{"n_layer": 13, "d_model": 512, "n_head": 8, "n_kv_head": 8, "head_dim": 64, "d_mlp": 2048, "vocab_size": 8192, "activation": "squared_leaky_relu", "norm": "rmsnorm", "norm_place": "pre", "norm_eps": 1e-05, "positions": "rope", "rope_base": 1020.0, "rope_fraction": 0.5, "qk_norm": true, "attn_scale": 0.201, "bias": "none", "tie_embeddings": false, "parallel_block": false, "extras": ["paired heads", "capped logits"], "init": "normal", "init_std_qkv": 0.0218, "init_std_o": 0.00428, "init_std_up": 0.0218, "init_std_down": 0.00214, "optimizer": "muon_variant", "lr": 0.0179, "lr_mult_down": 3.0, "beta1": 0.95, "lr_head": 0.00511, "warmup_steps": 0, "schedule": "wsd", "decay_fraction": 0.373, "decay_shape": "linear", "final_lr_fraction": 0.0, "batch_tokens": [65536, 131072, 262144], "seq_len": 512, "doc_mask": false, "train_tokens": 662900000, "steps": 4394, "dataset": "wikipedia_en"}
Each number is 128 + 32 x the weight over its row's rms, rounded and kept within 0 to 255. Layers, rows and columns count from 0. Numbers have three digits each. The size before them is the row's rms in percent of the matrix's.

# layer 7 attention query, 512x512, rms 0.164, rows 20-41, columns 320-383
091:081121104095162153121126136173125138119182055134152142160076061115084127169178150150112151108121129144148139117112159178109158182151111166132165063102103096106158142152103119162132117127151096
108:186098059107134129099149145093108110139147140048155119091181113136169146120123084059166142139077141126127149127135146119127154088143123186119106176120126102136061142075163158140097100127187131
104:166206169151128163105144068127119156103152101176115167205054179115146171121166111081124131160094118103138089130184108106163151163124135126202135102122123182117139115129097129140099158171175173
099:104143101135152128146101082087145034113134114075161139114084072054139127183162139121151098133081144137062131099183140132102099078131156163182144128076079117072124109113100150159118103194115113
109:100150115114122191114147135083093130164097204115136107050116103101121158106116139129122125134130138077111060146162112111097088119085116114143164102158160113154170074154105232193075123118131153
102:168128140119162142137053079138144093167120137065160129127127154134142112157117168137089155123122143143083140098131142174084153138139138158094099116147076161196104096163109139132140106093136090
111:173118073135130157147161075177136096121127097098118162155117190121167149121109138165120076119114152114116146089121132104124125070137161199138085112113103171138110161111080109062121117108150128
102:102107080137121033147131168139102113192157134108162167157136123074043138179130148126104139209123163169129123058128135192113130185132169105154141165110159158177149112161149156104085104098096133
105:171179040151136133087142130097120149137136130103111148155149128157104162074187108109135146105093136122115113087168170132187166143163084141105098089047132142166058162074098074115170103118147070
093:156115201093101086131127135148107158139159126161192139120161172148137112085113127120095081125148153154113102175126096118083127124128102112167057109140113141160133206181132184118193146120109115
102:128124098131117126147138138096073131085116150150113149147170171104163092148114100112117082146174110126152132162127152147110057112148128089126140158128103166088139133128167125123150140100108171
100:123133125119142111135177158119102107102128188123134196097088176071106108085126056162153130104116113111114135123136116090095146108096088117092204134090128133146110134096085039108050141113128116
099:152182171096136169132137099178158161138114088112089106059113152102117109176165107084127145080133142117068205128172135165102093106176126183096110144088114156106176061153166129133123110094127200
098:149098184093110117167139091119111098145142128091107064112106114100072115103144065115132105144069084097104119092165152087156129115121116135115095091110151177050091113108137096123121107145147122
099:090143154094106144133108132113134123162177128145171142145179135095172122126103090184125117206097176168092175170158133083173123118130123213147100116134126134146161138122102161111055117103180150
093:094112113158137116097151136135175074071105096116125102123146131099164134131167150172156103121122111174160019139186111128175182132111127128066137060114183128151152153190128118074092092085091119
097:143157135140147078145132187103156150173174144037196129105139137123107149151082081121097130144117137122119151140145082095123150167091110092100087140108164146113149125127142112112135181091107130
098:154162165173168148129085133127140152121111101080144064147099107136107161133130143119079093099112101080169142167096094165168123147160104114097111139142143103090135099116147130095101121138067096
099:178134100141107139197099102117098095118145096074091144169150133135133181061105093088119128120101147153058066168113108068110178113140167114111123094154162114110090105125114097090132152164111140
101:088133025115083082161127133117114118146138149137171163099126074156110151092140101121191122136135090111136098135140098098108169164146119139140087101150128123165122088073141081144101115112187097
097:147163106108119154120074083092119093142133149104166113116112155141112136115147132109139142091108088171128051105091109065131143147099132159127103139141115133088111154140155158157218077094146109
100:169146102138166204205124155129093187168134100141138183135128111076124147139186123104148113173136073091164138178132122107095154099157101126138130144120153118052182111135149122178130165160196147
# layer 7 attention key, 512x512, rms 0.162, rows 20-40, columns 320-383
110:139127100090128066122133166155129137063130143146136146164099147170134105091100131128110129175115107078156144118122148143130114177185157100121147102133077122102081129102174142141133091127153133
101:134106141086161109181165104180124188125134121139074129127111114114053094102150100127114126144140154086085133093090119135109181127146175117096132094111141176133092121091130144104129129118104100
109:105128073129132125102151115197161068132128064106111110118161122147102164147122138106155137139099087148110153123063138077153071127152106114164090102109125107109114130088132154186105127152117106
108:152124105121126165123119107068169123154127071106135155109153210192176114130141089164145089122129068140073109111093092100133140133124166143149124150185168138083170139173136113161102145155183064
108:126101137154159170173123113110222160101156113164100140150131170115109070140112132145080208166144117194155152157146083151150110078143122127161214144112106102056143146177140110134158150151079092
111:137160098140138110124145036113127129181129149075118109128145132108166183194162130074103097184105086158150109126159063153071130134113121086158113141126152102093153173141127183100150108133164147
096:161089128147096125138126146099099106093146078127075136154113062200108178086116090157124070116103094098150153083155094134043145101128138158151155083134190149115158078096132133180100132097098073
098:103103118110097191152165115126125137143104151150135087117064123128098141115140117143152089147146148171175145164038087118162051125132087169111151175144129041175149064152134132151112111157049089
092:168144067094135161100142103104149131125133146080132115085119176098124144155044112190183195189109162170133119115056136162125105103138192122164102116101160100066235128127168100129131125149160116
104:121155141148147137113113158184138129084094116090168156182138189104105173128105149156171155102146057157110101119148176113107099149140144122127189078076127105117095100091117120107112026154157126
115:142151130166158102127111181103108164144068093089107096093128176203089154125158095086154181168152112151082135098182104090159116096075077089126128167090183134154115088194146134170133095131172096
110:104180132121137157132116109121178131104167152118108160180159150141101162123171125127080135135099115158147164136123073055159165095083048166100141130087134098159145097126105136137157171135077094
109:152135095161152107177174136135126138107099142116096157136148159155118149100164116110122096125103154097144091134115157112189165108102112116117081110168136157062088081108152143101179150161161150
103:118082090122151098144110144068161169120101076097103116141151168164118123117182142109154156129080147123128183124182131159176107114077158106100126119155140144138153180098097137148086096098146120
110:129130070108110126137086099060127109084102089137115081107157160118187101107143152169129114127111096144168148122178141106154093138099141128158124129065108174194154112118126152114127156102153152
108:161156057103165094132140114113145126150125111118154148173113141119133089109082071163088087098148166129158086101098130155105155096125128089141148086134079097127142104085099105142126098116203105
104:127164108196165119134160104109146106158079097145098148142104160169207146086078158121120170149166173083162161100088130136138051199093099145151111088108113122181159095134094135120143094100144094
107:108177089179113074106114104137122131101147104164189204120101145110130135146172175125186204126089131129115181137105105117115122141102181111117142180071096136092129176071131107155118132160122103
105:166111108156116109109098125126167132089151166169162191093120112120099172101130124115103141124160135105129077123094125076086092108139113116129157073132164134135102146158153175119094133143116141
105:134141188144156124174126118152115150102136095145144199113143133154133183104195104151068165159212149133101118176156174132128124135100127119164181142076055214064174086102132068091153123165178138
107:152140128152141093110152123138082114171169110072148145142147064138085109083204096133136148140127108129088145134098173144151084136155148138085092131105180184136119099130147139086143111072096146